config.yaml
num_hidden_layers: 23
num_attention_heads: 4
head_dim: 64
qk_norm: true
bias: "none"
tie_word_embeddings: false
init_std_down: 0.0
learning_rate: 0.0201
beta1: 0.95
schedule: "cos"
train_tokens: 611000000
Each number is 50 + 10 x the weight over its row's rms, rounded and kept within 0 to 99. Layers, rows and columns count from 0. The size before them is the row's rms in percent of the matrix's.

# o: layer 15 attention output (transposed), 256x224, rms 0.829, rows 59-63,123-127,187-191,251-255, columns 112-223
# v: layer 15 attention value, 64x224, rms 0.385, rows 60-63, columns 112-223
# gate: layer 15 MLP gate, 576x224, rms 0.269, rows 0-12, columns 112-223
# up: layer 15 MLP up, 576x224, rms 0.287, rows 0-12, columns 112-223
# down: layer 15 MLP down (transposed), 576x224, rms 0.178, rows 0-11, columns 112-223
o59 095:54 50 21 44 45 37 63 65 52 62 49 49 55 48 37 48 51 56 34 53 22 56 59 37 49 32 51 67 47 35 50 63 57 40 51 59 69 52 44 50 53 62 36 54 37 73 59 65 56 51 48 66 47 59 57 52 34 43 54 46 74 50 41 47 53 30 56 48 51 54 56 36 40 40 40 52 50 48 56 38 55 52 35 57 55 57 56 45 50 63 36 49 58 58 54 62 44 41 53 50 51 49 39 65 56 48 67 66 41 50 57 38
o123 107:55 58 61 53 55 51 41 44 65 59 57 69 52 30 64 36 55 60 59 48 52 56 47 43 46 53 70 49 47 52 46 46 54 46 58 34 34 54 38 37 39 45 41 48 82 42 28 51 49 62 41 38 61 63 59 69 45 48 52 62 37 36 38 65 44 59 42 51 62 59 53 49 54 69 38 45 43 51 63 62 55 37 40 63 41 40 59 50 45 38 60 57 53 67 54 48 38 58 48 34 36 54 59 72 52 47 49 50 29 54 57 38
o187 104:49 58 47 50 57 50 26 39 33 33 52 44 55 54 29 48 46 45 64 57 44 55 49 49 55 57 38 51 59 60 47 55 53 57 41 43 50 55 58 76 51 48 56 35 54 56 29 56 48 53 58 40 33 43 58 38 61 53 52 49 38 45 45 45 42 46 58 41 46 40 38 63 55 39 63 57 53 63 39 53 46 56 73 59 42 55 36 39 44 61 46 44 47 45 34 28 64 38 34 60 50 50 53 52 50 60 45 43 59 63 43 58
o251 099:45 37 62 46 50 55 56 66 41 45 52 45 49 67 52 47 50 46 52 50 67 31 42 63 69 46 23 32 49 52 60 49 41 61 51 46 40 50 57 34 38 43 64 35 41 36 52 48 34 55 59 42 51 53 55 46 45 64 41 60 37 30 70 54 36 54 43 54 44 58 38 55 49 52 54 63 59 37 53 50 38 61 51 35 61 53 51 48 58 52 59 50 37 36 56 45 41 35 53 55 51 50 51 23 46 53 39 33 62 40 32 46
v60 094:38 40 57 44 40 46 45 45 40 61 60 53 41 55 41 52 48 58 62 49 49 53 58 51 45 49 41 80 49 65 54 65 47 17 51 42 30 54 54 34 54 43 50 41 48 48 34 41 57 59 36 66 54 74 53 59 63 30 39 50 33 52 61 51 53 63 51 48 55 53 40 56 37 49 48 61 42 52 58 43 45 32 37 75 47 41 47 51 58 65 48 40 40 54 39 57 39 56 50 62 51 54 62 54 48 47 46 61 44 71 60 53
o60 099:38 54 46 60 65 41 55 48 33 41 44 59 41 60 47 51 47 42 47 59 56 37 44 45 59 28 55 32 42 63 47 55 44 43 55 49 63 56 46 57 54 70 65 59 46 65 44 47 52 45 58 21 35 39 19 43 46 67 44 70 44 63 45 60 52 53 41 61 52 37 50 38 62 51 61 43 57 64 55 42 42 41 50 35 39 58 55 35 47 59 38 58 45 43 52 52 65 24 56 40 36 37 50 51 44 44 42 50 39 50 53 37
o124 077:38 63 64 67 63 34 53 40 63 40 52 65 45 39 70 33 48 63 55 48 41 55 62 63 38 40 44 72 43 41 38 53 39 43 41 41 40 67 69 43 38 47 37 45 55 46 31 45 48 32 56 73 48 31 47 67 41 50 63 55 54 28 38 46 42 71 52 39 56 35 49 45 31 47 51 58 66 34 42 64 50 64 38 45 43 66 41 53 32 60 43 58 66 55 57 32 30 44 60 49 58 41 44 44 55 51 70 56 49 48 50 46
o188 102:45 64 44 33 41 57 45 63 51 54 46 34 48 34 52 54 45 44 69 59 65 51 56 59 52 57 48 58 62 60 55 54 45 47 60 50 60 72 54 57 56 41 54 53 50 57 54 40 59 28 44 68 46 46 64 53 43 31 50 56 58 49 60 61 52 52 53 38 57 54 54 73 57 40 40 58 31 49 54 45 49 37 48 55 62 56 39 66 54 45 66 45 49 56 54 59 68 76 47 53 60 50 43 58 65 61 63 48 42 64 51 60
o252 110:65 58 54 49 39 58 58 69 45 60 55 48 60 32 51 49 54 54 51 43 43 31 47 57 61 40 18 52 73 46 68 67 55 39 56 52 31 69 45 44 51 40 42 52 44 37 55 46 42 57 45 67 46 63 67 56 45 50 47 41 54 42 43 23 58 62 57 67 49 64 61 39 30 53 41 57 47 46 50 45 63 73 56 58 47 58 34 61 60 59 61 46 55 62 52 53 36 43 60 50 32 50 49 63 43 61 36 54 58 48 58 52
v61 106:42 56 71 42 44 12 46 49 44 38 28 48 43 61 33 41 19 24 55 34 42 58 63 43 52 50 48 27 56 48 52 43 50 56 37 52 68 45 59 53 49 44 53 49 44 56 55 37 69 79 54 62 70 49 44 39 49 56 38 60 43 46 52 52 43 47 54 47 46 28 59 49 59 55 46 41 46 52 46 47 75 49 53 59 47 57 59 65 61 48 54 39 51 45 45 57 32 49 36 55 52 53 43 49 46 56 42 50 60 51 57 50
o61 096:47 67 49 40 53 69 38 50 58 59 73 43 31 53 49 58 46 49 42 45 42 38 45 57 47 47 48 51 56 58 47 38 51 54 53 71 37 65 52 64 62 37 47 47 58 52 45 47 47 37 60 48 54 65 55 47 63 60 47 41 56 53 37 53 49 55 55 50 51 49 50 48 50 48 71 53 59 42 48 50 39 54 67 44 52 52 45 41 50 44 58 64 52 52 56 29 48 91 59 48 57 13 36 65 47 58 63 48 49 55 30 43
o125 092:43 46 44 48 37 41 48 52 22 37 52 20 42 46 49 60 80 30 31 54 56 49 60 32 56 43 51 47 51 54 58 58 45 45 60 38 54 54 42 59 42 58 51 62 65 56 70 34 55 33 36 37 65 50 45 49 58 53 63 42 63 53 73 49 66 46 52 46 34 60 46 43 44 51 51 46 43 47 52 38 56 42 45 35 49 58 42 43 51 65 47 40 43 54 43 65 57 73 45 67 62 58 38 41 58 50 65 44 40 46 57 66
o189 111:40 59 51 65 51 29 59 68 36 39 56 58 55 50 57 33 52 63 57 61 61 44 57 53 42 50 60 39 43 57 45 48 58 40 53 63 63 29 57 61 55 50 53 40 46 64 42 49 50 73 45 51 31 32 49 65 44 50 55 69 52 52 45 40 56 47 39 29 59 47 54 54 53 50 47 51 40 48 43 46 46 25 44 66 65 44 51 68 48 50 48 37 66 49 56 66 48 34 40 39 53 65 68 49 64 51 48 48 62 25 56 63
o253 102:51 29 54 53 53 53 52 45 52 50 38 53 54 45 58 49 68 45 66 46 44 63 58 41 42 45 29 51 60 39 53 54 58 41 57 46 59 62 51 32 58 59 51 52 46 25 39 47 48 54 53 45 42 44 60 37 33 44 44 68 50 45 54 49 58 51 49 61 41 59 40 57 45 49 35 32 70 32 37 51 64 53 63 48 50 55 52 47 44 57 16 44 52 51 37 52 53 35 50 46 63 51 51 44 45 33 47 43 41 32 53 41
v62 105:40 41 50 53 51 57 54 49 49 45 41 67 36 50 37 52 52 41 34 42 55 54 30 46 50 54 50 55 51 57 59 41 54 49 21 42 45 51 32 42 42 60 56 59 48 60 41 39 67 40 61 25 42 67 46 67 39 45 34 46 65 46 44 56 36 55 47 61 68 39 47 51 69 44 59 49 39 43 58 41 44 46 46 62 45 60 53 44 53 33 55 48 42 69 58 64 38 34 65 55 45 54 47 44 51 57 34 54 61 44 47 57
o62 091:61 53 55 39 48 35 25 45 49 45 47 56 65 40 53 42 42 41 67 72 56 50 67 34 51 38 53 52 67 40 30 37 53 40 34 35 32 47 45 53 50 51 45 51 65 36 52 59 49 62 55 63 59 50 33 34 54 44 56 46 60 48 60 63 46 34 42 62 57 65 69 75 44 53 64 48 43 56 62 58 54 48 35 52 61 55 44 49 37 39 59 55 42 42 42 61 48 56 62 60 30 40 49 71 45 60 51 41 35 68 59 51
o126 113:61 55 42 43 54 64 50 43 38 51 48 32 55 73 49 42 61 47 37 54 37 35 46 52 54 40 51 67 44 74 43 56 53 39 37 51 58 59 51 59 46 54 50 46 42 38 48 37 53 30 63 57 50 46 52 82 33 49 26 45 56 47 44 48 57 52 61 28 67 60 44 44 57 32 44 37 48 52 58 58 51 46 46 57 55 55 61 52 49 62 49 51 52 46 52 56 47 32 57 41 79 63 43 44 66 52 53 38 63 57 52 57
o190 108:34 45 61 76 40 59 48 49 56 36 59 64 56 61 51 73 49 42 49 46 54 52 35 53 51 44 43 63 49 48 42 63 45 75 41 59 51 51 42 27 41 64 60 59 49 58 42 58 61 53 31 36 64 59 50 38 58 61 48 54 36 54 57 52 56 50 36 57 34 40 43 23 52 56 34 39 64 43 48 35 50 46 55 72 43 37 60 32 42 46 45 39 41 46 56 40 49 59 39 48 48 53 47 52 46 55 43 46 44 29 38 59
o254 096:58 43 60 53 49 52 55 51 55 50 40 49 17 54 50 54 58 47 57 43 55 59 47 49 38 43 40 52 32 49 56 51 35 53 59 40 63 30 63 50 44 69 46 47 51 65 42 31 68 52 29 41 45 48 55 50 47 65 38 56 59 40 46 45 54 54 45 34 48 58 27 57 60 46 47 54 49 60 44 39 56 52 49 41 35 50 49 51 51 50 49 66 55 44 47 52 54 54 38 47 56 53 48 41 68 32 49 62 45 30 55 50
v63 096:59 45 40 54 45 49 46 51 44 63 36 47 47 53 48 49 64 42 38 56 50 58 42 43 45 57 47 41 57 45 41 54 46 35 61 58 55 42 52 58 50 54 75 53 58 50 47 52 44 47 62 29 40 72 58 46 42 37 56 46 52 45 60 56 44 69 49 43 50 52 58 45 55 50 43 74 58 64 40 42 38 37 53 52 48 46 66 56 46 66 38 16 51 53 55 34 62 57 57 56 55 59 35 42 57 64 48 74 46 61 48 42
o63 100:46 60 56 55 45 51 49 64 53 36 52 61 44 46 42 38 66 49 51 42 58 48 56 51 38 38 50 52 57 62 28 46 50 65 44 46 53 32 37 40 35 58 45 44 36 36 53 39 59 48 39 51 51 20 43 62 54 35 59 47 43 52 28 39 43 41 42 37 44 51 35 51 47 29 54 39 58 30 45 51 56 54 49 57 52 40 37 57 59 65 50 73 50 39 43 36 56 37 38 46 42 31 55 62 41 47 54 43 38 52 41 51
o127 096:49 47 54 54 51 35 46 35 40 59 55 41 56 54 30 45 50 72 34 59 54 51 34 73 55 67 60 52 26 57 32 55 56 50 42 40 45 59 69 50 35 50 43 44 40 47 30 50 43 43 65 60 68 50 45 39 39 58 66 38 61 30 39 39 55 42 56 42 43 48 28 53 54 56 64 62 48 52 62 56 44 45 64 47 67 64 58 43 63 59 45 48 57 54 69 58 38 52 48 58 48 61 59 28 56 56 45 55 40 49 63 43
o191 100:58 41 56 50 54 59 39 50 42 46 51 50 55 46 32 55 75 53 63 50 48 56 45 34 55 69 40 47 59 34 68 47 43 58 37 51 54 60 45 55 51 44 67 45 35 34 58 54 47 66 47 37 44 48 52 41 49 49 31 48 42 67 54 65 60 54 51 57 50 40 60 50 51 53 59 69 63 37 47 61 56 60 39 49 51 47 56 57 36 35 48 43 44 53 42 41 55 61 58 45 46 59 46 54 42 42 36 48 55 70 70 59
o255 094:33 38 52 46 53 47 49 39 66 42 58 48 58 48 60 46 43 43 59 64 35 45 66 65 38 54 55 53 48 54 44 66 49 34 64 51 45 45 58 51 49 41 61 40 55 64 55 67 37 60 54 56 47 54 49 61 41 55 54 49 37 52 51 36 35 32 64 57 71 40 41 62 67 34 57 68 46 53 38 46 47 54 54 37 48 72 69 74 45 31 50 55 57 57 52 52 40 36 70 57 59 49 39 60 52 59 51 68 43 56 51 64
gate0 013:42 44 53 40 51 51 53 32 44 57 50 56 53 55 55 71 57 36 47 49 61 55 58 55 41 53 43 56 39 44 55 34 40 72 60 55 60 62 45 53 50 51 47 48 59 52 46 57 67 61 43 31 42 55 59 65 51 41 45 75 57 41 37 42 50 49 59 64 49 41 38 62 50 48 40 68 46 63 80 32 44 40 56 50 56 34 49 62 54 57 54 30 72 46 48 58 59 49 66 36 58 44 41 72 50 57 49 48 51 46 55 46
up0 012:34 26 61 28 27 42 55 47 52 56 53 41 64 48 53 55 47 49 40 78 57 57 38 41 38 54 46 59 46 46 46 47 51 60 64 54 50 57 39 38 49 41 40 50 57 49 57 53 47 40 50 48 55 83 58 55 40 41 59 65 54 35 43 43 50 32 51 48 55 48 40 39 40 65 64 50 41 44 43 51 34 46 57 47 45 48 62 58 51 46 59 38 34 57 46 49 56 50 47 56 56 36 45 72 62 44 51 51 35 48 51 58
down0 011:53 57 47 55 41 42 51 44 41 35 52 80 54 60 62 64 54 30 48 45 48 47 41 54 47 37 51 72 49 49 39 54 47 39 52 50 33 46 50 66 66 68 51 47 68 51 40 53 69 55 39 37 45 38 34 56 52 54 58 42 61 31 56 48 48 55 59 50 58 65 49 45 59 47 50 45 43 43 52 50 38 43 35 56 54 35 53 57 48 45 50 58 45 42 43 48 47 51 49 43 41 46 52 60 68 62 43 46 59 49 48 52
gate1 106:58 43 42 48 43 52 51 56 30 40 51 54 51 61 47 49 32 45 53 44 41 33 42 37 46 52 38 58 47 45 43 45 38 47 23 48 48 57 59 57 58 43 47 39 55 45 52 50 40 51 36 46 65 35 57 55 49 26 27 62 33 16 53 33 59 38 71 42 43 38 54 46 57 45 47 64 57 44 57 28 47 47 62 36 64 60 37 49 54 64 57 43 44 53 56 45 49 52 52 56 64 40 46 48 54 61 64 40 44 52 36 58
up1 109:68 59 56 51 40 35 65 55 47 48 50 44 66 53 50 42 48 70 42 34 59 44 60 45 49 48 22 51 45 51 42 47 69 48 50 37 55 49 34 53 48 39 49 54 44 46 40 45 42 55 61 54 26 47 51 34 34 46 54 58 50 37 48 31 39 67 55 61 52 46 58 41 52 66 66 62 56 37 40 39 57 41 59 53 53 53 63 53 53 56 80 53 59 52 43 74 55 50 42 46 59 47 62 65 56 47 55 44 32 61 60 34
down1 107:58 64 52 58 54 52 65 50 42 51 51 25 80 41 40 33 44 53 48 64 49 60 52 57 56 46 59 57 42 53 45 47 66 35 53 51 47 51 50 43 38 59 54 36 52 55 51 47 42 60 49 41 22 37 39 49 52 45 48 55 42 45 52 50 36 50 42 74 43 50 47 47 53 39 56 58 54 46 53 44 47 64 41 52 34 37 56 62 61 44 65 56 52 58 49 35 60 55 33 40 54 58 57 62 64 32 52 53 50 30 38 46
gate2 110:62 41 62 51 42 65 71 49 57 57 55 40 54 54 43 51 49 56 52 56 63 58 40 46 46 63 70 67 38 35 60 52 54 50 46 19 49 67 62 41 62 42 49 37 46 53 59 61 58 55 61 55 61 61 32 42 46 50 53 51 37 43 29 43 43 48 59 50 53 39 51 45 28 50 57 59 46 57 42 43 41 26 27 61 44 44 59 34 31 48 57 57 54 53 69 63 53 65 58 40 49 50 41 41 47 62 54 41 47 59 50 50
up2 115:58 61 35 56 55 61 56 35 46 51 45 54 54 58 43 42 58 52 48 41 49 63 50 49 60 53 36 32 45 52 49 46 52 51 48 35 45 47 64 50 71 52 46 38 64 52 50 45 61 52 30 43 51 45 34 52 56 54 48 49 45 58 49 56 46 48 65 44 37 50 53 56 60 29 37 49 61 47 43 38 52 52 44 52 53 60 57 44 43 60 63 45 64 34 22 57 63 59 58 58 53 50 38 56 46 44 50 29 67 55 51 52
down2 105:40 50 64 71 54 37 30 64 36 55 51 51 49 46 35 61 58 39 30 51 46 48 51 46 65 61 53 44 51 53 42 47 44 62 52 65 53 50 47 44 55 51 40 44 36 61 34 47 41 54 50 52 62 54 50 42 59 49 50 31 58 54 52 37 57 50 39 39 56 57 48 49 56 65 52 51 52 52 51 47 71 53 53 37 56 57 44 58 47 36 60 60 60 46 55 37 59 34 52 45 62 61 40 59 51 40 54 65 54 58 23 31
gate3 121:33 66 46 41 48 55 32 55 34 23 40 61 54 52 46 43 50 52 32 48 22 53 39 39 46 63 44 65 54 51 32 56 44 35 65 33 63 61 63 37 55 52 41 46 46 58 64 52 59 55 44 36 47 68 60 54 37 51 54 51 57 55 44 43 55 48 50 30 62 43 51 44 58 60 48 59 41 48 44 58 60 67 44 54 61 47 43 52 53 36 45 46 56 47 53 51 40 23 59 50 40 51 53 39 61 61 51 45 43 51 59 44
up3 129:56 45 50 55 51 44 76 30 60 51 59 58 43 49 57 58 46 40 59 46 62 53 61 58 51 49 54 48 52 47 55 39 72 62 44 48 44 48 36 67 56 50 52 48 42 41 34 48 37 47 41 64 54 40 28 57 64 38 53 56 51 43 54 44 54 56 64 54 45 52 50 48 51 36 41 55 55 47 52 46 44 38 39 53 43 31 45 47 47 64 53 50 37 36 53 41 64 20 47 57 60 49 41 57 53 47 51 42 45 64 43 42
down3 133:44 59 47 31 52 51 37 51 36 37 47 53 59 57 40 49 50 50 51 71 33 57 31 46 54 56 40 50 55 56 42 54 40 45 69 42 48 39 63 28 45 43 55 55 60 57 67 60 58 41 58 27 41 62 71 56 41 51 38 55 54 53 42 42 51 49 34 43 67 29 52 56 52 77 62 42 42 48 44 50 59 51 54 63 58 52 46 51 55 37 54 49 63 48 39 54 43 31 50 33 39 66 59 45 45 54 50 49 44 41 60 59
gate4 113:55 44 53 55 65 49 72 55 41 56 56 46 61 43 57 45 41 55 42 43 47 75 55 50 46 42 50 57 46 51 51 53 61 34 42 35 46 73 32 48 57 59 53 53 50 62 70 58 41 43 51 53 50 59 45 51 49 47 80 59 64 52 79 64 73 52 54 49 64 56 53 51 49 56 46 69 43 54 73 61 38 39 65 50 68 43 66 52 47 56 65 43 63 43 54 45 40 42 50 42 46 40 47 27 36 58 51 47 50 66 44 50
up4 112:54 55 50 48 59 41 49 55 60 56 54 65 29 54 59 48 47 56 42 38 65 47 35 42 50 54 61 55 63 49 75 35 48 30 43 37 47 21 53 59 47 27 42 59 40 39 72 46 46 46 60 52 56 58 46 59 55 36 43 43 60 40 42 54 35 54 40 55 41 54 53 66 55 63 64 49 58 40 49 48 62 58 41 53 43 43 42 39 40 61 55 32 56 39 49 43 54 52 41 40 41 56 62 45 51 59 62 63 66 48 75 46
down4 112:51 51 53 51 44 72 48 46 43 45 69 58 41 34 62 46 50 47 49 56 49 37 43 54 57 42 50 62 43 45 56 29 48 51 64 37 53 76 47 41 50 52 42 48 41 30 44 63 66 71 64 33 42 59 45 35 49 44 37 45 38 48 53 39 50 28 60 58 54 55 55 59 48 44 28 64 46 58 51 33 67 46 70 39 60 40 60 43 64 58 41 53 66 70 57 52 51 50 39 54 53 48 52 41 48 49 48 50 38 28 53 52
gate5 021:52 46 39 71 51 50 64 44 59 38 57 46 56 47 41 52 37 53 42 56 47 49 47 48 44 53 43 65 38 64 69 43 60 51 47 29 44 43 49 54 53 48 60 75 56 28 57 45 47 57 65 49 48 46 66 41 36 46 65 60 48 50 46 43 39 57 45 68 58 26 44 46 50 60 53 62 50 56 51 55 56 44 57 60 41 46 43 45 22 44 62 43 45 44 42 59 51 56 54 42 39 47 40 57 49 56 34 36 52 34 50 44
up5 022:53 52 49 38 79 64 31 46 37 62 40 58 46 51 55 60 58 47 45 43 58 53 56 44 43 49 49 53 76 51 47 55 56 51 64 69 44 40 44 60 47 53 46 41 39 56 46 56 43 42 34 55 33 56 39 56 67 51 44 53 51 30 53 55 43 43 57 41 54 55 63 58 59 55 49 52 46 57 51 51 66 60 54 48 61 55 55 43 70 58 44 47 52 49 58 69 56 44 46 41 58 53 50 51 50 54 67 54 40 56 55 54
down5 019:62 35 51 54 33 62 43 54 72 47 74 59 39 56 52 38 42 53 42 52 66 48 46 52 39 57 48 42 50 54 40 55 51 47 41 69 45 51 48 54 55 50 56 39 58 74 40 30 65 57 55 64 32 37 42 62 44 58 59 55 56 62 48 43 58 41 45 57 54 45 51 38 42 64 45 41 56 44 46 60 51 49 35 51 49 56 56 56 32 51 49 51 45 44 59 38 45 62 33 50 57 45 51 49 59 32 53 60 56 29 41 57
gate6 109:60 53 55 70 46 49 34 21 47 20 50 50 73 49 32 43 49 57 42 49 51 35 55 67 44 48 52 71 42 64 35 56 60 66 50 58 34 56 42 45 50 61 60 57 65 49 40 65 47 55 49 62 50 58 64 41 52 56 27 48 53 53 49 50 49 66 42 43 67 44 64 51 66 55 44 64 38 57 54 29 42 52 57 27 60 40 55 62 50 52 48 54 53 47 35 32 61 62 39 48 54 55 47 35 49 33 47 51 46 48 41 55
up6 107:44 52 57 40 49 55 55 57 44 52 26 43 49 61 50 40 36 53 69 58 47 61 53 49 46 41 41 83 53 56 50 33 47 37 59 47 61 54 56 57 64 42 47 50 56 56 66 52 59 51 59 58 45 37 46 37 53 49 51 61 55 57 42 57 46 58 48 69 55 41 63 48 59 65 34 53 53 51 65 41 51 56 55 48 45 50 67 49 65 21 41 62 53 34 48 53 44 38 57 52 41 52 41 67 55 43 72 42 44 57 42 37
down6 107:55 53 50 55 65 40 61 44 48 48 45 43 70 36 58 40 35 46 39 45 49 51 45 41 40 55 36 54 47 61 48 50 57 50 42 48 43 64 52 13 61 38 58 42 53 42 62 65 47 43 50 55 60 52 44 27 52 48 40 55 55 61 54 59 42 65 41 46 65 57 56 38 58 47 42 43 40 50 52 42 42 39 54 40 45 51 37 70 49 50 72 63 60 40 28 32 49 45 56 56 52 36 52 40 48 39 46 46 40 66 50 62
gate7 109:55 49 53 26 58 48 58 64 50 61 50 45 42 54 60 47 31 35 48 42 56 45 54 62 40 37 61 61 53 62 50 48 51 54 43 45 58 53 39 38 66 53 61 42 59 75 55 46 55 45 51 51 49 55 60 42 55 55 51 51 51 60 43 74 43 84 51 48 59 31 59 46 58 48 23 37 49 43 73 51 63 46 50 34 55 53 56 71 38 45 40 59 48 51 51 42 57 51 45 50 52 56 34 50 45 46 53 52 50 42 62 75
up7 099:48 67 52 39 38 41 74 44 52 44 53 53 56 53 45 53 46 44 66 51 48 56 53 58 58 61 48 56 52 73 36 57 49 51 38 51 61 43 44 57 56 44 53 68 30 63 53 59 66 51 62 58 66 36 47 52 47 33 53 47 70 40 50 58 57 50 45 61 57 29 60 38 53 62 45 40 54 51 43 62 40 56 46 62 51 39 63 50 41 52 53 34 54 37 48 54 57 55 40 47 50 66 71 35 48 35 49 51 44 41 44 53
down7 104:26 59 59 61 64 48 48 66 50 54 37 54 54 37 51 58 31 57 60 53 53 77 57 53 69 60 48 36 44 54 52 52 47 50 49 51 38 57 45 35 49 49 65 48 54 49 55 35 52 42 46 67 57 42 63 43 45 61 41 58 46 56 45 38 51 34 50 59 51 59 50 43 49 49 57 62 64 56 43 40 36 43 56 31 51 68 55 75 55 66 49 51 57 55 44 57 53 80 45 74 62 53 52 54 57 49 40 47 47 57 45 63
gate8 089:46 55 56 66 57 45 71 57 52 42 64 39 35 57 40 47 59 56 72 46 60 54 42 45 37 73 48 42 46 45 45 54 62 39 63 53 55 37 50 50 49 34 44 49 52 51 43 54 50 70 45 38 70 49 49 59 52 39 20 46 44 55 61 56 53 24 58 58 44 60 28 63 68 39 43 59 53 48 40 51 58 67 52 52 45 54 64 49 57 61 52 39 55 51 54 48 46 65 55 52 52 41 55 52 69 72 51 44 53 46 62 42
up8 099:48 47 59 47 38 61 42 47 58 41 32 50 45 41 49 50 46 35 46 40 64 51 41 56 63 47 34 46 51 67 33 58 25 42 65 59 53 44 44 66 43 46 51 63 59 41 39 37 63 26 57 57 39 51 49 54 37 35 58 30 38 51 60 44 52 52 37 59 57 34 34 42 36 54 40 37 63 47 64 35 46 48 58 54 55 44 44 38 62 59 60 41 34 63 40 54 64 51 60 58 40 50 51 47 69 55 49 45 44 40 39 51
down8 095:37 58 36 45 54 32 51 54 43 47 46 59 44 42 47 54 58 58 37 52 23 29 48 54 57 20 58 62 49 44 44 63 66 55 58 51 53 91 45 24 57 54 26 29 62 44 51 73 29 52 49 38 43 67 57 52 64 40 59 68 60 36 49 39 37 57 48 52 45 53 52 58 58 53 58 39 47 55 41 65 55 57 40 54 45 40 48 57 50 43 49 58 60 45 41 54 64 48 53 44 64 59 51 43 50 52 57 56 52 50 47 64
gate9 104:68 63 47 46 27 53 62 57 48 35 44 66 59 51 53 48 46 51 51 49 36 45 55 53 63 40 51 63 38 58 28 35 24 73 53 40 51 49 52 62 69 40 42 28 52 61 33 33 62 49 67 57 53 49 30 47 51 53 43 49 53 42 54 63 46 59 63 41 48 43 40 54 59 61 49 49 39 27 49 48 50 54 43 40 63 39 48 45 53 53 45 59 55 49 54 63 38 55 45 62 46 64 69 55 50 50 64 57 34 63 46 36
up9 110:61 42 55 63 43 36 42 55 70 47 55 57 39 51 42 46 43 60 52 65 45 41 55 50 55 65 23 44 44 46 64 55 65 28 47 44 48 37 58 53 31 42 79 58 52 63 41 50 34 48 34 69 53 52 64 34 49 45 66 57 45 42 55 43 32 44 65 44 56 55 48 45 61 45 60 44 46 61 57 32 34 58 48 38 50 48 39 58 52 55 41 44 40 42 50 58 56 50 47 50 65 41 44 65 46 47 37 66 45 44 48 45
down9 103:46 36 56 39 62 63 48 45 60 47 45 54 63 49 36 65 55 42 25 47 49 63 64 52 66 53 59 41 51 49 54 59 52 55 39 35 59 44 64 42 45 43 56 45 58 52 38 63 43 44 53 36 56 51 54 69 49 48 59 62 49 45 41 43 69 43 56 56 56 57 60 36 35 39 63 30 43 47 45 57 60 43 46 46 55 54 55 67 60 57 46 40 47 63 55 41 54 79 42 43 59 57 39 54 59 33 56 40 46 60 50 37
gate10 110:39 47 40 37 65 46 36 58 36 46 40 53 41 58 51 54 57 62 47 52 44 31 45 59 52 50 67 75 50 55 58 53 36 60 38 52 57 57 52 51 45 73 48 36 46 43 63 49 47 61 44 44 45 53 43 36 40 15 47 61 49 48 41 58 45 46 56 52 59 53 53 80 55 67 50 50 51 34 58 49 57 36 53 51 54 43 47 59 31 66 52 36 43 46 65 35 60 53 32 40 46 36 49 44 56 42 55 44 56 43 41 53
up10 105:43 41 40 42 55 65 42 71 58 35 46 53 59 48 54 53 42 52 55 34 51 46 45 34 44 38 59 53 71 41 51 50 42 49 46 53 56 44 57 31 42 46 46 52 50 47 51 56 58 41 49 81 55 54 41 57 49 55 47 31 36 57 38 47 66 52 50 46 51 60 51 47 63 46 34 53 46 43 41 64 47 59 44 64 71 44 39 49 49 45 57 51 42 54 52 51 55 46 53 39 43 44 27 66 41 42 61 52 60 41 25 46
down10 109:57 55 50 55 53 51 38 53 42 41 64 48 57 59 39 47 57 47 40 53 65 52 44 44 52 56 65 52 51 57 59 57 50 34 60 72 47 49 41 55 39 48 43 37 44 39 46 36 51 48 46 47 56 55 59 46 52 42 45 46 28 46 48 57 47 52 61 34 46 59 25 33 44 62 69 51 47 58 60 56 55 67 46 54 47 63 39 49 39 63 30 45 65 48 44 63 37 58 54 48 49 38 42 45 44 44 51 60 47 43 46 82
gate11 109:48 59 69 46 41 34 49 46 31 43 41 60 53 38 58 62 49 61 65 60 32 66 52 46 57 49 24 55 40 43 47 34 61 51 56 51 34 69 47 36 44 59 48 51 50 47 52 45 78 66 58 60 49 48 53 24 65 27 58 79 59 30 46 60 51 58 36 40 36 37 69 55 34 61 57 39 54 29 53 57 50 62 59 59 57 44 36 64 41 57 61 49 44 48 44 30 53 48 48 34 42 57 42 55 37 41 49 55 57 52 25 42
up11 110:75 58 51 47 54 64 53 65 46 40 58 45 21 64 64 54 56 55 58 32 44 47 34 62 45 48 42 48 46 40 43 68 48 49 39 55 47 56 44 43 55 46 57 53 35 46 33 45 49 57 31 63 41 44 60 34 46 40 56 41 45 43 46 47 63 44 65 49 62 64 65 52 38 63 38 55 50 32 37 61 51 61 72 42 47 43 42 48 52 36 56 62 56 55 49 37 44 49 42 42 55 36 50 42 39 56 48 52 30 53 59 44
down11 111:44 57 32 50 39 47 48 54 43 43 42 64 54 62 43 45 51 37 60 53 51 59 62 47 52 38 43 59 56 67 38 52 48 39 51 47 45 47 64 51 39 55 36 34 70 67 36 60 43 49 43 55 48 36 38 56 58 51 54 70 65 57 54 54 51 43 50 53 54 48 38 58 48 50 47 52 43 55 60 38 48 58 40 77 47 45 40 59 53 58 64 70 60 41 36 54 30 49 37 47 43 47 48 60 60 68 42 50 65 57 61 45
gate12 096:57 50 59 46 48 63 40 49 67 50 58 33 49 45 39 65 35 50 54 35 50 49 63 42 52 63 46 55 49 40 63 61 47 50 58 54 59 62 59 47 55 60 58 52 42 41 61 51 53 46 42 58 49 65 51 59 50 48 52 56 38 58 62 51 64 58 64 44 55 28 64 49 45 49 67 36 61 50 55 56 56 44 75 42 61 54 50 50 30 56 39 50 68 57 49 45 46 43 48 21 55 48 52 51 43 59 56 65 42 56 56 50
up12 096:64 55 64 55 50 55 59 50 46 29 48 47 47 41 51 49 62 56 36 48 34 49 69 36 58 45 56 61 40 74 44 42 58 24 46 44 46 43 67 41 56 55 43 42 37 47 52 52 49 47 49 53 55 59 33 51 38 51 44 53 47 59 50 48 50 72 59 28 53 40 66 41 76 46 52 40 37 34 54 36 45 40 46 39 67 52 40 61 49 41 68 53 71 61 37 46 46 66 56 44 45 57 48 70 49 56 50 53 50 55 31 48